{
  "vocab_size": 16384,
  "rope_base": 10000.0,
  "rope_fraction": 1.0,
  "qk_norm": false,
  "parallel_block": false,
  "init_std_o": 0.00353,
  "lr_mult_qkv": 0.5,
  "lr_mult_o": 1.03,
  "lr_head": 0.00571,
  "grad_clip": 1.0,
  "warmup_steps": 200,
  "schedule": "wsd",
  "seq_len": 1024,
  "steps": 4680
}
Each number is 50 + 15 x the weight over the matrix's rms, rounded and kept within 0 to 99. Layers, rows and columns count from 0.

# down: layer 3 MLP down (transposed), 1728x640, rms 0.0545, rows 554-567, columns 560-639
# gate: layer 3 MLP gate, 1728x640, rms 0.0549, rows 555-567, columns 560-639
# up: layer 3 MLP up, 1728x640, rms 0.0548, rows 555-567, columns 560-639
down554:34 62 44 53 47 28 52 24 65 45 46 42 46 72 40 26 72 39 39 82 50 69 71 43 47 47 33 55 41 40 59 41 57 42 64 52 52 36 72 48 24 77 56 52 47 49 18 73 39 48 65 55 33 76 56 72 55 48 57 39 45 68 50 63 59 67 71 45 48 52 74 43 39 52 44 63 43 42 68 51
gate555:54 13 09 45 41 54 69 35 75 73 19 44 54 16 51 41 32 59 56 37 73 29 42 78 63 51 52 54 56 61 67 45 29 81 47 58 68 58 66 19 46 23 61 29 35 40 48 62 49 81 29 49 51 49 13 56 16 60 34 80 58 56 12 52 21 60 42 51 37 43 53 62 42 69 52 53 67 56 14 43
up555:67 39 15 52 61 74 55 29 47 55 77 77 44 18 84 42 40 43 37 05 73 29 46 42 58 52 27 49 85 63 45 46 59 55 63 66 73 52 29 22 54 40 44 65 50 56 50 64 49 51 62 26 44 56 48 52 37 42 59 50 64 62 40 46 61 52 56 46 22 49 68 49 46 58 49 59 66 75 11 72
down555:52 50 49 34 43 55 63 58 68 43 56 47 00 49 44 58 72 61 49 13 64 41 55 81 43 57 69 64 32 45 28 36 47 54 45 49 43 63 52 41 32 49 44 45 49 75 65 57 19 34 32 57 31 62 45 50 41 63 58 56 56 39 58 52 27 28 48 55 74 79 65 43 59 47 73 43 56 69 46 52
gate556:39 61 36 43 64 53 38 37 30 66 46 33 46 41 34 74 70 60 37 42 46 54 69 57 22 49 74 60 41 23 50 67 56 65 51 56 41 32 74 63 78 33 51 50 33 57 51 43 42 58 19 73 38 58 63 65 38 69 41 81 68 68 38 37 50 23 49 53 36 56 59 49 35 43 51 51 67 44 71 73
up556:86 47 74 74 74 50 15 17 36 55 40 48 39 73 51 30 62 51 49 39 41 55 77 46 47 50 39 31 61 38 51 46 22 48 41 55 62 41 67 56 37 44 53 30 42 69 40 54 76 09 67 38 55 42 64 32 39 48 70 33 68 53 75 61 56 60 71 34 74 68 42 53 34 61 59 77 00 52 58 65
down556:85 45 42 78 64 49 45 49 41 61 36 37 74 56 70 39 78 35 67 73 62 50 29 38 53 46 31 44 68 31 52 48 19 79 44 41 59 46 56 70 41 71 44 44 83 47 51 23 41 45 82 39 61 26 44 51 42 29 73 61 55 57 32 44 41 91 70 42 26 46 50 71 41 50 67 17 38 51 59 82
gate557:43 46 42 41 62 34 73 65 41 47 35 46 39 65 56 67 46 39 55 49 30 58 48 69 57 35 27 67 35 66 57 77 33 55 64 68 58 29 33 40 43 35 52 57 27 41 40 47 40 40 49 64 43 67 47 37 50 62 69 65 34 07 37 56 41 51 62 39 81 65 51 70 47 49 42 63 43 52 42 45
up557:77 27 68 83 62 44 77 22 45 40 55 61 49 62 50 13 57 45 57 25 42 42 57 54 65 47 30 57 39 65 12 82 54 36 42 37 19 26 35 41 50 47 59 57 65 62 82 36 43 67 36 64 36 59 51 85 60 51 44 38 46 50 39 36 60 48 76 49 42 23 86 46 31 35 53 47 49 35 57 42
down557:38 62 55 46 54 72 46 61 40 40 55 51 47 31 75 39 33 40 39 58 56 27 41 30 49 44 26 70 39 51 64 52 38 58 68 76 47 47 34 49 66 59 57 28 29 62 58 77 32 65 38 68 48 38 68 47 43 40 52 48 41 26 57 47 60 43 34 22 41 54 31 64 69 63 55 37 60 34 87 80
gate558:61 48 56 72 37 40 35 36 31 69 56 21 31 37 55 54 33 23 65 43 61 45 67 53 52 46 33 48 58 41 65 41 51 68 49 58 72 41 29 31 41 56 52 60 42 34 59 85 63 54 49 37 51 27 54 66 50 38 57 39 69 26 35 46 54 71 88 49 73 36 63 58 38 47 43 46 42 61 47 62
up558:36 75 58 47 38 75 70 55 47 37 39 38 57 68 54 49 89 48 11 59 71 71 37 66 51 51 43 46 52 47 38 65 67 67 54 35 59 55 73 83 50 47 63 46 49 50 49 65 44 30 51 65 71 77 71 38 56 55 71 49 74 64 37 37 26 25 54 68 45 57 35 52 79 46 44 52 53 54 62 63
down558:53 48 62 46 21 23 58 52 55 41 48 44 91 43 47 48 35 33 52 62 49 48 60 62 24 46 51 63 68 24 61 69 45 45 31 59 62 48 40 43 20 63 59 70 66 55 18 56 47 46 71 32 58 66 56 47 43 36 29 57 30 73 52 42 64 69 35 61 44 66 39 47 60 44 48 55 69 43 34 33
gate559:72 20 66 60 71 67 55 50 63 79 42 31 37 46 67 39 52 39 53 65 19 53 31 76 67 57 42 25 23 37 99 55 44 71 48 61 50 75 25 37 51 63 70 24 64 51 44 91 33 44 55 62 58 32 27 58 61 45 45 58 43 52 51 40 50 52 30 60 79 46 40 62 42 45 58 28 58 36 71 68
up559:33 47 33 66 31 39 72 50 40 41 61 67 15 39 50 44 52 43 52 49 59 37 36 72 36 29 27 47 71 47 12 32 34 44 55 45 32 47 58 47 53 35 30 69 43 28 46 16 43 44 63 54 35 68 38 46 48 30 41 38 43 39 52 60 46 58 52 55 50 37 38 54 49 44 45 58 36 50 67 47
down559:44 30 46 47 47 55 67 38 46 40 44 71 50 86 41 39 82 37 63 40 83 37 52 34 64 57 53 49 40 73 50 56 25 51 86 25 61 70 47 37 42 34 42 75 40 40 55 46 47 46 52 12 50 67 25 61 48 56 37 67 15 57 67 57 51 50 26 40 58 37 29 34 54 49 46 45 30 53 69 33
gate560:71 57 56 42 69 06 47 27 35 39 31 74 66 47 54 35 66 36 56 33 36 61 52 50 35 47 37 65 90 60 48 40 50 61 76 56 79 51 49 62 58 53 57 49 54 62 41 26 45 53 57 36 46 62 50 30 77 47 33 46 51 37 72 47 47 49 31 57 43 59 62 39 70 67 61 31 65 33 47 41
up560:54 38 47 74 38 71 74 58 76 82 40 44 32 51 61 57 66 75 60 38 41 40 66 79 74 37 49 58 28 54 43 96 62 59 48 56 38 24 22 36 62 39 69 52 54 44 27 52 56 38 37 43 46 43 63 70 49 54 64 63 62 28 34 61 28 49 51 75 55 16 66 42 57 59 74 60 92 46 39 34
down560:45 30 31 71 54 54 33 56 42 36 53 23 72 74 66 17 59 49 60 23 61 25 57 50 54 47 88 59 32 47 53 79 70 44 45 00 38 70 49 63 67 64 60 55 66 61 46 60 58 41 37 58 63 43 57 58 42 59 84 68 65 57 57 75 50 56 51 56 43 70 66 64 25 78 67 37 41 49 49 67
gate561:49 57 52 70 29 56 49 65 42 62 27 44 54 43 44 47 25 51 46 59 46 49 56 11 41 51 44 28 57 63 60 35 54 48 65 59 55 46 76 69 74 79 36 27 54 53 38 57 48 56 29 85 53 53 52 58 45 45 35 63 40 70 55 58 54 35 29 59 69 87 50 60 50 54 53 29 46 65 57 64
up561:45 50 40 69 52 63 40 32 37 27 48 44 39 54 45 59 52 49 52 53 49 39 85 40 29 49 61 46 41 28 39 27 59 42 26 49 61 43 25 65 36 41 21 43 31 60 55 16 62 62 28 52 42 64 48 47 36 47 34 51 54 44 41 20 53 45 51 44 47 56 46 54 64 56 51 68 53 67 49 35
down561:63 65 54 40 44 31 51 77 54 58 51 63 29 27 39 27 62 56 36 66 38 40 46 99 45 55 47 34 35 51 38 44 60 52 61 49 52 22 72 41 42 23 46 40 44 62 66 38 43 48 31 31 44 55 24 55 44 66 37 51 60 72 61 52 36 45 48 46 74 41 55 35 48 23 87 43 60 54 52 55
gate562:46 69 63 66 62 65 23 28 53 47 66 54 37 19 45 58 59 72 11 47 59 36 15 16 21 32 65 44 41 31 51 46 40 21 40 42 24 64 49 39 44 51 65 81 59 41 62 62 31 47 51 71 26 26 58 19 48 62 45 69 37 60 29 40 62 53 65 47 46 38 40 48 41 54 20 35 38 49 42 40
up562:40 46 48 41 95 32 61 53 66 50 56 29 38 48 41 30 40 51 56 25 57 53 31 50 42 84 50 64 35 54 46 82 50 60 39 50 33 47 27 45 56 47 32 40 44 50 57 27 43 67 71 59 39 55 70 48 31 53 36 53 33 46 38 51 39 52 49 60 56 62 72 47 49 39 48 67 54 65 50 51
down562:41 67 36 62 49 22 18 48 59 41 45 56 33 45 30 61 54 69 94 24 47 39 36 58 48 31 47 63 28 55 42 48 38 48 33 40 32 31 53 53 39 45 45 51 56 40 70 45 66 49 50 31 74 45 66 32 29 52 57 55 53 46 56 24 40 36 64 32 55 47 27 59 46 75 66 60 77 54 55 57
gate563:48 44 41 64 46 59 26 48 55 27 30 67 66 36 36 53 57 61 64 50 11 48 53 46 34 31 37 56 67 75 45 56 46 52 33 82 57 63 51 39 59 51 28 55 22 56 52 32 56 66 56 36 29 45 48 49 33 37 47 30 57 65 24 54 57 40 57 76 71 19 66 58 37 63 45 54 45 72 17 59
up563:71 30 46 45 65 39 36 30 67 67 61 09 41 31 47 50 39 22 44 66 61 73 51 34 36 56 27 53 59 45 52 58 62 46 52 49 30 52 23 58 54 35 47 48 72 65 50 66 45 73 45 75 39 53 25 51 45 33 51 57 53 55 41 39 58 52 50 54 57 59 38 57 76 41 50 39 54 30 51 11
down563:31 91 58 31 72 62 54 72 60 53 46 63 52 40 31 49 50 60 48 45 59 53 44 49 57 38 41 51 53 45 26 23 45 45 24 29 04 68 58 41 54 18 64 77 51 60 20 25 20 42 66 81 57 57 49 51 55 22 29 70 12 50 52 12 33 41 29 43 57 31 47 62 78 67 61 56 82 60 86 41
gate564:57 55 35 42 50 37 24 41 53 50 58 40 53 17 59 42 63 64 40 38 42 58 41 47 75 52 37 41 65 46 58 77 45 60 45 41 43 28 46 76 13 46 64 59 65 50 46 43 70 28 44 53 57 56 29 55 58 32 42 51 56 54 43 38 69 49 48 30 44 55 39 61 45 55 73 53 46 48 44 59
up564:32 52 42 40 51 48 30 30 46 27 53 58 39 43 50 61 73 40 43 67 44 57 70 46 28 38 67 72 40 38 61 54 39 49 31 56 14 56 37 31 24 52 66 49 41 56 46 41 55 47 68 81 54 51 74 49 91 68 54 26 41 56 82 48 76 50 42 47 53 46 72 17 51 42 49 35 53 72 62 32
down564:38 47 24 41 36 58 45 56 59 66 21 37 33 21 36 58 69 60 47 48 13 57 52 53 58 44 54 41 65 50 49 40 36 55 59 44 58 39 65 54 71 56 28 62 51 55 46 46 86 45 63 58 51 40 58 52 52 40 34 53 70 30 53 38 52 30 41 41 49 71 36 70 82 43 46 32 77 37 55 44
gate565:60 47 13 33 39 40 43 60 58 52 61 59 64 66 43 32 48 63 45 29 44 34 47 46 60 36 52 47 64 71 25 56 60 56 46 56 80 52 51 49 45 40 62 43 48 54 28 37 40 63 53 35 76 55 41 51 55 50 56 47 09 57 45 70 56 69 27 27 34 60 72 10 42 67 50 49 69 70 37 16
up565:15 48 30 55 61 37 26 38 48 40 25 31 46 34 36 51 43 12 37 50 30 40 14 58 59 33 33 56 58 50 59 48 50 34 40 58 51 55 40 50 54 67 63 78 48 31 45 57 58 40 44 42 57 87 39 44 66 74 52 45 80 55 64 45 54 57 64 35 35 57 59 76 37 42 53 05 53 59 64 50
down565:64 41 80 30 56 57 47 45 33 40 53 49 54 53 44 64 64 43 53 69 66 67 57 41 41 77 64 37 74 31 31 65 46 77 33 51 39 35 33 45 34 44 42 79 49 61 34 46 45 55 63 46 43 67 51 84 32 57 72 47 75 64 57 47 34 90 52 68 66 66 45 74 46 68 45 51 41 48 66 48
gate566:61 31 55 31 43 67 26 37 41 75 64 48 44 41 61 43 81 22 40 66 52 51 36 48 45 64 60 59 54 30 82 42 37 69 52 56 51 46 34 71 62 70 57 38 43 45 66 66 29 28 99 41 43 61 48 57 39 44 57 41 37 71 32 56 74 52 60 32 50 84 54 45 50 72 45 63 63 60 51 56
up566:66 26 68 79 60 62 35 38 54 54 52 51 70 46 58 42 43 55 41 56 56 66 39 52 45 52 50 43 90 38 56 38 99 28 60 76 54 40 66 56 22 71 55 62 61 49 25 43 71 60 51 34 37 34 19 64 51 44 54 52 99 28 57 44 72 49 55 83 33 59 53 55 42 37 73 42 61 55 49 44
down566:71 51 25 31 68 30 51 81 55 56 37 82 55 73 59 41 73 36 42 69 61 64 46 46 63 44 68 53 26 59 35 33 49 40 60 22 70 60 63 79 53 44 53 43 64 36 63 66 69 45 31 33 20 35 42 53 37 90 55 30 68 33 52 60 68 52 46 49 42 44 65 38 36 62 28 75 68 51 49 79
gate567:55 70 30 46 36 78 40 63 57 32 35 72 46 99 57 55 61 52 32 34 43 69 25 56 28 54 30 54 38 56 61 49 47 84 71 45 32 50 50 36 68 37 43 29 68 42 58 76 17 47 47 29 56 69 33 52 51 36 39 38 36 50 53 68 78 76 63 43 38 49 49 61 45 43 27 38 52 44 39 39
up567:44 59 42 56 62 52 99 38 45 45 51 51 59 37 55 67 45 37 32 40 51 67 52 39 55 48 45 49 49 54 47 44 56 27 47 69 69 30 42 83 82 67 88 50 49 46 37 68 46 19 50 35 30 42 23 20 61 23 29 46 62 77 52 54 48 30 54 42 69 42 39 55 42 47 49 52 41 47 66 71
down567:40 62 53 36 04 68 55 47 51 44 47 43 40 77 39 59 35 37 32 70 25 41 52 52 71 47 48 57 59 46 64 50 55 44 49 68 87 55 63 62 75 76 19 34 55 47 63 82 40 39 49 42 49 74 36 48 64 42 21 45 17 36 22 43 69 57 53 36 62 44 52 60 40 63 31 60 37 33 53 58